Part of a small language model's weights: 2 heads of 32, RMSNorm after residual sums in early layers and before blocks in later ones.
Each number is 128 + 32 x the weight over its row's rms, rounded and kept within 0 to 255. Layers, rows and columns count from 0. Numbers have three digits each. The size before them is the row's rms in percent of the matrix's.

# layer 7 MLP up, 192x64, rms 0.152, rows 19-90, columns 0-63
099:143129125152140136075153171135091093123082176093150187113148175164155091180083085137177161172074117123117166105135125118114093114165124179130114155150112113141096130096095089130167207131159079
093:094126137134112128097134154129148105166181098165136139121108178190133073152084175136166161156169154167148094203166175119094131088149104115136161101112106115164191105092109139126168060163129144
093:144129111146156090156173079082166152131139176126107133112151060132102155169110124121157052113068144093093065118093150138135175109113106081110143147119136148144131190181181121145157146172099093
090:102111149061145158078133077112122163121103121090121052159115098097145187081150151124125192126065092086090072167136141129121135169101132154153086143063167110123119129156133143124110122150117176
093:118138179143106103092160198148089182131117098124111099134085144150147170104129120104091104155073093147190130061150112175134097133167124163129136104106161150064074126076128114137157128089114067
108:111069102171161137132131105113119106132147124097143176156086181117122154130171166117143149153151130176104163135093185128082089072121181111120091159127090174127117152128104177110097065081091194
107:161110151150131135125098107174161095147114058071151060143131074053118124166118103160100054130101135105129092135156125190139137129155159183127128104108136132090174125145155125088131146112105058
085:056066110116086136181180117161058108121109176121122114121159113142148125109090107144156169164126128129057110101132081095155120100138106070131182149133061115127118087110110124133134152119128198
102:155227133129148085096085170155159163090058112117134108097058155151128090101127153125092117131085122155124158131096148115088076173131118130161115131095150150160114085066111157085122112126145093
104:096115087160092179121061119084129064095148075197106142139145155158099143161136150159099146172139155131175150137117126166113117138132097129132154196189116211099110127167132146140129174126144152
100:141165133128123138111090082077157109112099142137016157105124137122061081178136128126145097162144079115133150173087128091108148122187097080142127106095107124157114120134133178169099151186115155
114:117138051103139139103088137157197136095118144151142177064110146166173180131136126125115131145111106117135117158158160099096114147145058166167120190101109107101126135124157088168146166141051173
106:126116131131149077086130112215108127041162126117111150148127170135087105144121081095163133116190109114206116091126156061163112137075134089130161100140122130149140120147128152129124144179182105
090:112115086132107165143087165077138108100154100066159067154105136141066171126087136146103156187078104154159080147121119138186118113094130085066127164084067136115145136143132111113179158107124136
093:106119110082163091188155068114195104161164130095082131137135166144051147170123146144159140115107142091118118135177101150179149129127114094108072110104092144137115139133149095206141128136171073
099:147150127120138139121140133060160164114171063149094083120138137086112064117083125040115138197133097094128123183145134118147113143151178189135119131185126128121152141146083148127146154182172111
100:091139170129155165117015152136062099104153150131137079152122060131149134129140150126158123167127134159114121067122107129119076120132157111197178122152144119097107189111140153158089138141098163
135:106163109198138110117173122083160093112176073181132158051148141088141121129098136093143105139137089170154119097064116115147143172134103130117145160185104125139180145153061086101149138118112166
092:099131143128089119183094144144143056171107097137130142136088139119106161157193128112165165120193120174178120104116154123113068119138109200074132165152159153117079113128122145171110205136123117
083:109131118121086154178119059143079093061199104147142128116178146138089153151147163168095168102104078141123108156136122155101150137111136114214102140094079127156145153065139133087157119098134135
099:135132205137174155115098196137152138164142147062123137118114178175072107111141082106140159179132091069139099154121059127082167115164160179075171118136147139126132132107086128138141120129110122
100:066088104121123157138101154098120170106163104083190108120156092175119084155100175137160116042092145184152102159115098115142127138093151115163082157156111142160129125082097138186131143081100144
097:089201156113126124089116127139125163103160152123191156107113195142105069099131181154148099164148163142133170149163149108099117075072149083140087119128078155139125165124149170191143088119095143
098:175150147140046139139066171113069155116108155104190091119128099072103140104185073169091101155106142079126147086147130114148127124117143124116183086181166135114144114123071116169130128104121127
098:144137091129121134101100175156128143110075063115073191102101109175139119155178118129059147108128163135152141139110100088110165155100125105174087148107144107148106171091120159056113137140143211
090:076145130123150140066148100117148152124123124128114118136086185116186107142098176090157075138181129148126079114149187188115093107117161082108083148167062135132080128139128152171129139124079073
098:158178098126084097154125152159134173079124112167156085108130098124103178090086069145166083053138093125194139114115116059078140138129132098141166128142121155144142110153102121164145198132119101
108:105101172168098176120175130063126112104158102182129116131151121145063148112168096153147109146068185104138072115125102142167081155093080174132171084150183132116107122132099090118167167132135115
110:130117146132092137148160134077149110208123055106104122173109133176112126136108151126095050188173156143158137075116114134100072157077150125152114129148143104107138141175164147066139082161124107
098:047157070200146135175159092130155163120167130126106139131130147160111111139110165120124120150119081175098090205100096080153146140095118148129109186112117148144116128097122196186136128141110174
094:193164179147077110170144123174119126114091111165130110101108104149198164145181130119136117098174182148126154107156147154127170163127144127111172066118146112116116080154152130134146074139040107
085:140137099109095119189135121202132143086150192118170157113131175122103121173181185074173110100085161168091110123130083140144128100149186114124115168134122159171122135113170147138137134166059115
098:089169167123130146127129155117088076122085147182106105106189095181200119161113153113083095109065152141130087089177105107141142107145142145121154054127140103150064129142149185149111160113123117
106:133087168153138163166132084152154138104110133122170128141130107162180137134107162106119188099086159125112123132138128076027205170149096108175133129111121154125108158136071126075155080102094149
104:160112131139142145135142134139066080148119188188099126141154133085130115117168065162188133120126136104148158127076108134140184148124137144125148090126115083159164184115093054080089149139190167
094:075121149153097151175126097089165125115149127084061153078189157143117154154091166145113125110191126089141068083188117107144137111139145135133096117123143161140131148055146113113116128076136201
095:122146088120142146134170163136128090174160158134142127116113142101141093148137090172128178098188075140121096156105128141187113103171139126122181071170068128097143102138088122142160038182168140
095:163203142118160104129201176117168128092082105158131125114078144148124180072154142174104124132155139173135114115076188107092108139090106126107109100119147185125122098141036155132123121121126139
093:106132128154152144123143118139100111148135140128158121112169094075150166114117149187086106123068152137168132100184071148116119085125177147147149095173178081096061157069109113102119110073071085
112:076121122108129168098145117153121162146097207143103129160115104130174203181045155136161126153123127126095126151188204152147116174102085093125135123166142116113108148088152099090120105151148151
087:198117150115139148115095056136084097126091093166126137095116097140126063172146120156131120122104142107133157054111193124145099125121115125101157159116092140156134096206133064122175154176096129
100:179127138095118136036116156130149157171066098137097130068116154093113079132202107087171151083172136126136171126079146128111119107156133161120189129146176101102137114102158172096124160134124127
104:183155151137146110179098121121169154148132129065133101112138175129047177107157119111081160108132125145103139169126146103103146143121185167151161131084140103027120080118153145186128091114123118
085:129119101163101200120141130117199108096121110069154078148096129102148146155090161066134202182065110124123118122109113135126094164151178113171103111108143179121140100106155125087090129092115172
092:109103134108134150112121139127112107132144212149149097091165165101161073147099083168209185090048113083148130093157088124102102128179152140148151130122176127109081158109108128132112162146141092
111:121049102129120097110126140119110134153100157142069198145136127110189080192099126120100147129132161072126181091149147161154153090157191148144111090136119137193123150143137146072074121136102149
094:072101086130143129146171135121176153171170140138098192116155116109079075116143150145111153160103105135081145159117144152101118109183104156133169092126130130166088155083104185097050105129197140
105:141187109123154080101174221074169157140130060107116083138129109077137168118125130158142117145165065126168123149141144099073151138123128118146158117171124129163202115116088137108100100147108156
096:086120036139098104178157117101162108101155100087107133121119194106096121139108137124084140138156155148071113138089130142151133059182185141128115079153102148124136153105108197131117175118093167
103:079104135141149087088117102137181199165152138176165147166098122071130087149204173104117133109122119116162163131119116136143143118123136175109158075180144149141153095051116157136128115081092164
123:162177135129157125149131079095172158168180095077079166156112169105106156113170131159162135171155066109144119167067156144125164073160174108105163150120097136102163089167086117101123100116105127
099:211158157128137130098162177110088174175084133137153077120104053138149140134201094147129137080090157106155157141116133115126113168105163100123105192133087126114197119144116147159144119140089124
141:150122084103099174139126147167201133093119133147162128118167150148090118133169149097138173080089164089100150162137142150177150126157199131174096043098168143152120140093136126111078130126148071
103:140128107139153123118093104118105182156171076139147099076116132075064082138199189142123163105103077144091103193096076116119117094137101122099137118076111128111122097153162109149119071114135082
091:148169138144105082185115171221088155121107089102120121150080162092084137122150168102090095107187100135134162059126101133160191128162130124128135097139146104110143128158184108140135066126109123
095:130147134144205137121168137100144198117148137062075174140164162077152115108119109167132173150118093098104138180138132132165175162117100090166098100111126085182135076094112113120099130119172177
094:204196147131107097133129213095128096126101136101104138124126105121138152076120109123087179091150089121148175100102065122116163115081142181128079107128161103174189158090137130089122139120135115
130:113084197115099119116117146086134106062127130099144155161098095143109095159148120148187143109159101106101133160052187136130124117100094183128041148140135124144123182116177123106134118074083139
090:169101140180133156116139040141141130142155138148145108078124146167096126103121153068149148169155105137097118195161120106160101119154065156227124134169126125135138100111118150131103064133094090
096:094149124128099080175104161153129173085088133178136090121142123144147126137138176121039072147126084149129144108119057121155105123173045158130098156124170116152128113146113140099188135107107080
095:158130076072154116154106142180113129086147071140120077130116125140149126112090173100108113168119114183093105138099116135037146131100113195123133159119156135082172118197120186134153105108098101
094:071061111167128139141099148106092133108113134093110166098160149162097127131089096143107134143124181056107130076159093118183129120168108125133078148165113149188144172070144133132147200134129178
116:095127139149194157110118100156169111086186117134146152174153162119108114092185141075108110127159178103109055182139085147113134155172196129103111104142104131141114140068109134162115166129135187
089:101173104142172152131143096113142144108162124034147158195167146119138148144134121152155150126088144128127123151143113160108151127073053080106075156150123133149090068191096075084143119146108139
091:199148089118121118116136108125151088144168088048100100126139132107118155122127120158103100202119097111096166185134143109093132189164119092107143124094083140119154105178170135104165086205131147
106:106129135133160187159116131124143118163149100128139076101105111148072104134147122149172053136108154120168099131100104120155132065167125179118114128151125123161178145112149164028070119198147142
088:098159158110095126103121171173128118127186144096106104160113134179149120090099134140099111090101114122153054217144115132090175152099120123096093173123163098158192087131189103161091122118141098
125:156118136127138172107119102184069130186099213111149158165176092112182120155155084131075170149157147115174102116176135104133176122139174146114131145102170167117126128102164151109142063136118160
085:118095106100082188089100109156092117097117132123154103119099065074157166152127048125095129117079164102132084152144164141125154073093116112156089193120113141061157125104110177104120131155115102
102:163168147076103122125078134173185100126155136094134154115077169143109145135171077172110124064117118104090178134102118139138178097101148121082183107134154188091096174105151071163118112144107129
096:062085140093120100140208112076147111169094115170132185132152136144140172126132102169098124117113130115141154068158107109164051107090119157145093135121124179168116182141090116092111108082143097
100:117158112134118134123131147109123147121140140131237096125141092155145131135101155141084071143079122152174134150134141088145074149097066160138111197182119080120195140153168174098105083144124127
# layer 7 MLP down (transposed), 192x64, rms 0.143, rows 19-89, columns 0-63
102:093100142180110156175162142096135131112152135059124111124113117094160137168053119136134121163123108090108104070117121112112134169120124096128094122132057159245167152114119140119119176153100156
093:112129145135120124075084096145162172126100138081117066077136155127117134137146082164071109135124151178107129095146110123191121157109116110064100116157144139103157158173079138188117159047164094
094:155104188104207125129139110172108157132168144146110166071117140100123128073081081150151136140121140125083115169182069110162192149132116172145194150125154132128074077098100112138136108123145151
090:181178148090154147041138108125080166117104144103164101155138080117192187103093103118107187083105107148146150159158115118101101170083132121091122146080112098133177164147108149105129090139113145
091:172106128129162143162087142121132058113118144122129210154139140148112099121137124152150123104138150131108118147110074099099137109072145076178126156162110071208158185105160158105069145120187144
110:126145114169182144161098175159171176073193133120123127142120127132096139138166121123191134168150130141132070135146136129116104076143133101134107198123203161152141157106172111130197121108096185
109:113103108141138123145099091213159140138154103090097127176138092109126113139105220174088037143103118177140131130155118145141153094147177153137118093095089110175134119155158118124148148102078166
083:107142115110143114130136131122124104164144132108101138143141106093192110177103140147122081167094203109133196110155069135101138200109128192171088139132145145139096185178075151124182116145154163
106:143106140126129171150113150190169190093100140118106076093084120085138093100108165112090122149137135100134110149106119160070135147133159135205164147105175129099191126095151162063188128105150098
100:148119150130125080052178124131096173199141152123136108152156118160195123120147124148100137132093063152103187131130081112140140108129116100140164134168070097210134154137080146127117093086098113
102:137168105144097137092135113137152113121093082122139174199152148163125136112182114172174146101191108112094148093121092158116105151159170111136074164112090108101067142117107123198089139174076091
114:129143096075166090133146125162129086142134118125152156104151202133078193119182118139119167126166137104137150165168136176114131128186045172102143129117093130096041168113128087141108137120115127
107:126140112143145103160110082164066104091169106080149126158137194147115119096138133129117138092126094156172075085077122101082135156156110089146187100096128085108193130128141171052147106143162117
088:145092076138134093119107127093135131040133160110083056145136142109163092103122145130104132090120087153123109082179217128153133119174085105115120091124098112188124140143189134167155103102134149
088:149154190172125191165084159148102141087137131188186117091124170115135165129095112130141052134143111123098151168131109126168143131135172154167115098108132152047086156123090117088149117139078158
099:141172140131089135125158193183093149132094077150106125102167158142109130099168110158145127155189087112173092177129090179083086077152136178143099138152139081093124148128135151069141083161140105
098:122117084169076125106107098117116123130171113078111146171072092180161143194169164091120142157090155136130082067109128111096182131079085095114114171102117123088128114115148211105099129130118130
127:153150130165135121055162107103109091155151069121147154084142102097182127114126074099123126117177100126165122093097111144181141175102112147124158157141116125041140156131058059098163141137133152
091:088123146104134214060133080153105146146118160081137126148057113121133073122101108153125163081142070140119136125160077078050125120110151124100158075144132107115125156131091099145132145073137114
086:079088122107134132108091158148089102075102061161120110119124107187165141144074099136116078132154080109164146135155117134186131115111154139040125107144057139124108113155126188165182120144118118
099:078166131104088132136110079107103115109131111141171111157182152132136125097095207070139155131147125208140125097148148112060093136143144091126135080110116139202139117172138186096131150101084110
107:115091119134087144149104088165148159108115095037125098039120144137143140126150189181151158116088105107191140172100098155123139126093163136134087123145111102141100053113154094126139082129103108
103:119172161127162122186163145110148166107156125144097141090177145158092111132179213151140089152130134085093153131130117156080136043097185122123155153091136146158107120102172124159191154139124158
102:128086085102069137167166094144116142104139165085113086079145159091106068133092191091055148135103189149114123141147114127144160101186124169138140123104144184156176111130151144133176131159127162
096:156182085101171120151133119145148110157069110126102185091208174159130156124193149074136167074141104184101128114167131131123155122141145082123144099134135150176101110097139142138074152107073150
087:114120126143072173082052084120129119092107166171130174137136146144093120105088174155136085140120102077149126143084126112114186191060122153093151107143125160187160124099120134095141106073102142
096:134163096123118112136091142169101180137141153144051124133177166045106148173157117167132139097136126088130140138148181127101082100164105192162070163129177134099074100169124167125158126138120124
109:102140173134109135115187120049091069132105091144095130122125119105129109128142128170141158155094144141142120116082180111162085162053124216156151113138160068078129117112103104079150126141155103
115:139171142113116110078133146125130109217143116106156123155126137168134145126090134101157156118096110159134172149096147113154033165073126140129165129188120105159064171086093104093153128171075129
104:170160109141173160118147157168131092168143113107121110126116166122141089144110151146125095092149120113057115133081104152151157182052140111063155161174167182076116166124130191149158100110154160
097:150093163146101245127136098155145112110179089143104115141092092172165118130128105108099093096126140146147115120110082098158135184138095082118145075133136123075087097116170143200162136113154120
085:104145138118173131082137087103091110111110149175189125143129046140108183103073106109130128155121079127150100117164178126157129166094084126085143079076147078205129133113094095141115150118111156
101:101123125155138118108150110177155093150156177124092092139094094150141111108123120134071077087117113128129107113111147195174084079164116092126103067173094101137089085120192137156049133166107103
108:145099145184126146166103085152127177042128126160179143176112125162153096103131130147124131083107164062091151131076202137095133135148090105183091098146104149176095114115105118128112112090162113
101:136105090121064170154145127154101114142158146153179086092162058131088148137126115106088143175129176118184119161089150144176132164138134189164148110114151151100194170160095117122135088125184099
093:143120123114123078138134151140144133171147151187144130136120111114128135132158114136174096196141133066150171154143121187093168123082154114175132131082141118030088080174111105140154081191117107
096:130111114172119160145075175070151052098123124099157154094140134111118121125108133080147100151050089102073168110143127126168127132132155131099135106123190126217101128117109117104123143185082102
096:114167108135189101140167166121102148105106114152113166120156189134108156109151129163139155091090113139104089142120155098132146171121148198068124134198128132238082149166132136150121150148088128
089:124101161134121110126119138134115122128113124128096129149120129183146101119133136054188170103174083071081079094085164094096151134113109131100128134065088152189200142171155155143136141160183171
114:122105139125140151132115089136170122141101166183078124169129154145068184187121145150140087152124146145127177131165182137116137213108055094142157102146152101145128124119146080085162077089103157
091:157060135092174100118153123144088101093113150125163093152118127133125102170172130158120143092141122155114107170187187126148152109144179090052087197134151157198162172159153138104135132115125103
095:098127155087151142141147117168111146182119122134062103162108129108168175133134212091136124131134151163073113106066133080161147111143153153086149141059121194086155160135093167146124136089091142
100:141101169146117124119118141137084082104086127122104149140168131158174072139102120096148191139096185122109148108125126160136125135097076092090124104126134166221156138141064100104093216107154121
083:111109122175106153143196160139118127118157130102122137105147134089077090144133194065144096108108141175117113087143119157122114073128139097071062111089168141192100143199128163143126176133092129
083:157141132136170100105096119092108115175114090135065158151136062165121094093149153136080085179139104148051137138111132072147127140146132103098149157120072168184194135132122117120111147132097195
112:084142116063142141148111110096191123156201117142138103159103165117038167124144144136109108126119088138139085178133117100124113146131126145094104152157121111107201102116094122218148127173092143
098:066185117163099131159128132130151103153120143120155163107163139130099104115118165113098136133151154127101111126149130141001124119215113106137183079167145151203127141124123165170118138133112149
106:143106071142136106077192162141129103117137092129122156088193103128138133184081165086138159134099157158122115126141122113120204145091135190161109145154162153175153119139044144092127115131113076
094:157163188165149171080127124102154112147156128141123121119108029152141136138164110135128140146122101128200159092147128101117097176081099124082113195107171096081158085128078094130127135175132101
105:146106097161131125078129168128165185185174125089151161162134144042129114142107114166136120168177106120117201119075095119160124103133140187154164169142115136126150124066138124146174086162124156
118:132081161115135163100136152164096120091114069143167114143114101153140127181061123104127095112100207156130155075145119128087121152131141139133165114129160135225162170159054126124109160117115092
098:099116103135121141203135109177111104078125149118155115092186165169090174137137134123105100196114142134143129100148137149101138147208187160112157074134176171160130154061143136159137094155154139
122:149119132151119144175148084157099088139092165162108069108146152149096070166137119163146147145140144096113185131064140097155080062128135138134120116058139131048095138113114048136112131106121146
107:107123134166139120158151108091037137206138135121177127133187127105185073147122095152144132153095121095130120107132102166107057100106141113107129183141112134107142182143063107076097132112121093
091:160113116146161095147180085106095118109131191126112106233194108158147163147084114089138154143116152127134098159175126091122091124148095101109152140177099147186088163087115181131106130102140119
091:154087156096057195121100136116070125125091175123182098161091105118131152151121082125101107140134172072139105153112095169146105142145151098144121168170112169124133200143178142132094091133067116
096:138102059128111117145145108150116170091100141168142157114059081096173144148127122122158110114090124095094092112174177122159106137093164102114115096092132184146074089128135106199051127125097091
127:096081172130139069113109171130170117083114142128134077138086129111104099134118140168139140103138113086093129170108169161098083162144083168104013136130123123144145186143175151138124131084110168
090:148104159099187138073085165110131132112142101109107176100133098043113107124123117113105128122134186116087131130126128152103142103110185141079146132006129086114155100142178131100160112138105111
094:135103138151145131110182119132142155136106121144134102153110155129161094105106150058111187115091078162111144177182127146106148140176125168104147120135101162240113094153097087136188131176130086
093:148127172168159085131193114127115124108142135161106143152109121179188141128105122128098128125129164062108125132167127124138136088180139101083137193118075151216117136063146139102109162089084173
095:143173134144106116085142122118164091151151137152134106129136098045155067158191167102196116103129106227152131109139148132117129156100121085150135099143140079078114117186122138137118085136116080
112:108127175161183138112166175163105110084150143195126114115154192107183141125165118161099103149125140145131198196166154179166171120164130159119139048134148137088087138136109128144135125116145137
090:164146122089094102129147144136128119132040079180134081132109135119062169094116055122125086098116099122150154160104123152166138171121167104127123149105194100114193166136101161102141142171134171
094:116087069110154130141118149115114151111151101071123083066098104146111164058126142147072097116112161131121111147187140179116149126155155182163134128166158147044136180170163146144113138084100118
110:140154155130247117139125163137095136176147143124114045151098069152097151110114133161163090118120091088141156088132159144139099071106174166137109102103123127084152130159127112082099092143135153
089:137117136144088164140140066084138118099133114138115146193082106113112138135135089167179136146110095171142094152097057155163178107123085111099139142195102124174172151067170123167181162121113144
125:144130128103112163177125162149140094173153149143162142124181149146127095143106160141065117124176168120174107106137161084159166147154171110062090158130196191110144135130160164184192117130113156
087:130101101160126181145085107126106007105174142136094150098125088099109116124141148142136110116180098168124130112067101127096113075135108128138111144151108122055179064106139112077151114110126126
106:128146110174105155156146082152100120103119161159112093148111145157206103147090110115101124092087113152103149088151084146032119137146189108074155105122104148188132145151066117128109160132091088
100:128162125125150144089074133129169142137148057179126173151144139099101144114125194083164102165116128182109064158118092116163120187146112147131116130073141116068139121127189107055137095101126132
# layer 7 MLP gate, 192x64, rms 0.142, rows 20-90, columns 0-63
089:108114131156156168109093076134144051163117168077112135095078118138188094180125178164171160161103097156133176080141133143140158058134177134137122090099136069125150152114151129107100125089115122
109:140147078214100111128120168083143082115123122115139095146170099162143173109149148133068160115101149134172108090076165125109146135070149094177143100096143084117190131116120102108135198136139177
099:169160167119080188071140134148047185127105134131132094182150107065173153112082081143110175141098113099157133142173120143112123133101143119158109133088089149120100136085141125060078115119121136
101:053090131136120126108089086095109090153125092064156160138127096166194123165089171083145088131144141126167154089130138140143164111128143131086141132113172122088161057174125092141181162084148136
099:139129132155134155081104131181157138124125126177152076096133156144152135081102103112139172117144122103114036140119144043137054137170111174118132159122155175148103105078082110121185126166156126
102:107165085160141180131149125087150079157165149062146100093150127083117097162104159108179119081146118169144080146118180094116159069117169176144150117122078169120169110078135106144158164136093106
095:127100130161155109185177100110125094160106129180114168165100062157180169126125118125098094182070074168120140065113118121092134120090102118113175176186124142162105147141097148141139166102159150
111:090170093149123143108130114082134088158109158139057116072166133119094091151118135108145209154134085120109056163098176088143185106167139139098130084156123108091116140098092067119098122147128151
096:073192116110160114127114168101094051127140099135133127145123132160121150179135189136130086189110141121161101112069121083068070105103142117130147135152175107184186152160110120176157136131148120
102:067159090133083118175162148126097116178173076131152122109156111177129129137161117113137177103088127148089084110150104146127175117115154126174151141110190111131136113142162107151231115075159091
108:088103182152116133180137086100075106153135146126158136162171131103094143130119156107133190120134105122191085177152088125112142108101085061084129158210082146112066144107147124163132107123159137
104:112151065159138175143172123109174144132149134086122080101103070160104119121088150158131165118146061112166122130100074131112106142131105136154110108150088216147080145100130127130211072115127116
096:111108117130138080136070163110153094087129172075107092090116143110135116157066139136125151142185081146131118047181137100164120118167151151063125124120081105114110130082166118173174089089130096
095:160118154167089131108084137119091153111092071106101064170093088122174124162109113136077104146134183147183180103078105103099086111088125172157189144166134151125151131116146130081121140091129178
089:126197101127114168102126171146090184135128098106198112129130134159108151116139094123119079103087116180144159161126087142075121116126099128122095167092133165126128141082196130086093135135033155
110:108147131155134145173165140128118136141154100092076066152126123135147197133139184100085123190120084176119130146107057108109117103177131132119120090166135123137192136167123149098130201069111167
109:086131135105069172199122134098155098166143176124160100167163148138133139130130135153180144146181093158151125208130139111121132050110142110056138147140139121131138069064166159154131148142141143
100:086181100098100107123130122148105062172136101155205157093122138138151113164143140176100099168160121134111132119077121062128145186129113112097135092165111118137210094126153140100162142064109092
093:140100077138094149106082208145103158110158117105112162133124115173157120188137110121099123143081077140181134095111085133118144072102141115084105151154071140097125099121136203070182157119103121
118:147129155167155171107092099133122101153148166118137103139154107118160088148180093140173115139121115074156149144146105094192079121132119135110142161189117143099147065142144115167184178218109177
099:141123106190076149148090080156098145118119122070128078070148158125145148135150131182170138167102093094195143186080129116136152120146146131121146120152107126101095052142145081117157076113097085
094:124188153105087149111160128095104181113165136124149106143148142099169146123144117101080172199142108114087095160097145102089150127115180148138156190106153175121112109101147168080151211155110174
112:097170161157114104183099182131122123126131104108181194098098162096175155188154192126149139137122128187092103139121121108182117064117175123100177099159108143133111138057128130130150137116107166
104:144074084120124170109131110102116109106192138186160103100147093092135099124148160144110151195069090083146166155096118111159163100133105120160103168106111099161165158131161112076142056166169134
103:126139101157169139125127109170154125119075166183126145142104141114134121153107181067114153104118092089123156173056110122142126139072167145162173151100147133062133075104148126130197179070142150
106:125158111128150187056075117120152137176109140132090193163138171093113122163088205108125116163104112147142134155140135080115114082157125126150063190093116077114129153134105196123137098127131150
111:127163130129121145169066163207157116146218099108197110165156139136116162151116133086148109088160131093188128133129097108088177131106131089155100146129104193120153125064143133146149153139125115
105:133130137183098154134096104127157078103091144125120125122152092107145111137157151103120144196201118168097127111112079065156141095191103085142109176106143155088165126123052153194138124106131168
086:174163108154198157133150139131089080163122119101095091131135141123168088138102128155155094114103101097055106135093111138114139194063130114092169150132172176118089151118117187100118071086145153
095:103181086062146090114130127134128083152109151200189077099113112104148087133115108160163122142100127061193130136133141107137084107123133128143106215134115120108175124121127083104170179133095127
104:135106099143107076141117139127109140118105156127129094130120128088113085240187156116138138172139136170175186071089119132148111081125116128140153168146129228110104104131137166096155134136091136
106:067123120172080204131130110151149108113127130144115140143112153067113139133135095146152112133118106152174131197050136113121123165110130107146123165089072173086137091112097174078105162177185108
097:071157165170162121158072118112157171135145111179199185138118118195098149114122141106142120126165121138168102115110092117068166121157085106107059129151096143106052128134089154141128105097127121
094:107149173129102088102111066134135112089119099100099050160108185113151142126155134105102131127150113140081132160138135058099130119119161124096139143153169085083090104138111154064186151094080062
115:106116080127043114117160146138148146118150074164132115083099108121185150175182165119054146153123140187153107076073123102113092116111102157125170147136139204158129101088159137130154138132121124
105:117117148152121124090089128154115177154111092156093073138118119157062162175089152085080163138134080138136079160107090059124106091127080175140158147155140086083138109127156122161113176092099079
107:135122086123126190137141110062097083102184103146153132109166199120125129073128157141153130087135107149156125158132160099074115177110123150098150099167093193166164082156090127091110126122117063
088:162153166135124111146148141151064080155093166152117101162101111086165141156148098155116109107085151068148178029129136202160132101119153124134132123104105129112104146172176099057120136123127100
104:106146103114152192151165102139189159131132124135109129176158131152148126101055126081166202103169078160114123168152159141166089125142123132133108183155139121163156097088176123160131165181077153
084:110159099175047185122108126108120105134152086148110118098137076123207144149114119090114101195093144116176154095111079143105070125107090113199133103136105102098126087136099110127183117134145118
095:147097148149063108097095116136131123144124125121205084086094115176123120186107077165083164194166063130187122137088109114124119102103129160119131170136147074111107137088116092105122111138177097
091:119153142143180153123139135112143162117168094115139055178061081156151188100130135138091105157164152095117098165119146130131122150167165171157127176124103099055155081114139109158173079184140127
096:111157206145119181101136174190100086136123107122174088080125088123193072152134156112137139140175153134205154126083147136149061099135151135116101131113157130144136124168122184123143119117090098
098:128119147122101120112161160139139081129168139095148071144123108068127107181119079153199159125124191080165127080144089153160129082148136087120137132122144153126087135040113079102146130142123194
098:107149088090138172132139137092172138134207110164159109152126121134055168122131137086120159119080106132115059197168170104165108129099124107095074133123093083137161111115100110191156159155128140
103:118213132096127205093134117124132153113123162172172139183143095137162149152183093109153104139115132103163131110156094103131127110091108121121072132082137109167106125153064149165208180154128135
103:099160102085137134103114145055117166158167112161087100094158139177113165139134116142133227079155107105165049151075125064112145122169144110086113143141118149140114121098127144089145108163130147
081:053095165142113122179127176079064153151131114113110159146135176137155148143164179138114149178137125152131158127130104138108149138190147114108113122175145176197103177129109121081065113123190138
104:110145136160084213199160094076100073107117095126163095082166115140144193077059080113140079149134129152092071136112109112098104119145128105140126144119123111085126145151157119134155130093136098
098:105162114155136127185143126078156150141158179109133146109123148136082119105176080154166123178197081158103065213074144110155145113117118089106109172113101136126107070093120109117141105171112123
092:112161143119182133145182125116113091127161101158158222135139128047107085151113149134189141081144100132142141103123091164149103119156147119102156125181085104150122188107123146137099180081083103
141:036168179153147143128145121124090141135186128123139052091169137131201138141117140159151115161157113184137052124115128069094084114132117145138167178168115120120128117144118136135184120142104153
105:118177122096144147093128128142190150096159163090132149124099151183109208081074176100150122109149124150110113164113143069144163127183132135204136105119134094098134121073144147166176107176118126
093:098172121113114140115152124159150144174135132137156182035116171065083119110181159104107166097111116133141129132124098107130225104138166174177145133122152110102116123165128139084143103129069090
093:151119171197081137108155080077063065124129137117156126162114082062109164172097153125146134123114099106129121062124109133147159139155110107124147104095161136084092132105156130071121150107112050
103:186106190116092180120099182131120083107147139116141133131123182078125141079095140128134088187144120159131147132122054091103162144121083104131102143096110107125168135103165096182161106206151108
095:084127153188128121179098132113126113130129133094211080124177135148117104089147146119136122127118083137122097186119142097099140127146088142136119139140150123146124086127193138109189035108058180
085:137109183141173116120109115099132095158149055138093157095141174061119123126133084109137117114170153135109179142102123161097091112112157130125163163070118072091176088122121135136169096097054074
105:136174134189058159136193128092126160108105131195121072112141157073197097147121107122126098155125101108146152150111122120120153098201145107103120156154151154172084137124133065080147150128097121
104:129143116161104130168163133122118114133155120115097062098203124123129103132130157082131191140112106170103132154130089099105126148080139169180154138085159129049140127176104163129221101122175126
114:161166113137073181048126132128102094116149130177143089140109102036159107158177150131141152128165119181149119150143159135075169164110128120142115121143133082124148173163152166112107051123142112
135:156170088133089185167086129093177136156101108118147086119139125135134109168098126110176137195125118142153065120073127047104137105117108037167165188099157116122142133131142124103141132153107131
089:155160106146126096181137150093122071140076128126102119164134154092124087118152108155144114121093118114229159141083122151108158113078118069120099191125148164147165120181134086058147163151142116
114:090133172181069188094166111153126096138136174165119094167165167151131101134110114113080134204171129088149146086165072120155171189165146140150116153121112154098140113094169125127155096140149156
094:104189118174198158202172076055162089098131136094155118158127104128133143125114161123137162179121120088141090135119110100124123080170136151132127129104166087125141167076074115160103132152088157
097:164162136124078112144143032080118096120112123088080141147141129080068152163151115150189122113133088149140116120132072152152131105123124087142187126182093159098147134153173134131164096078087160
091:111127137169097167138127094148167114073121152128142082156104204110078138156086138121185089139174076134140129165093142113097136113134167070095105146177095174101190130085119110157174172119150123
105:137197123174116123163140161082120151178154160105163134099098201112156087117148128086187161130123073176160135120150065112119116130120151106066093142128123144096143052165115129115171143134087125
100:063071144116159086157149133155184120151134048110114125121115094094092138094144099118146107161130073121149121184114153082086129089127101136152168103147140156108093084116203111183124127147158177
095:131167178131130177110136116101105152138139193114096194116123152172091101101125206158129134117111083173144100103108051080138174118115122144162114116171124095188109151154185121150128147112092164
102:037162114148132128183173118073126082129130126121147116171160162133153165097072096145089115162100076145164137153157148099126115134121119156133112169169120148116136138137148093051092088128106051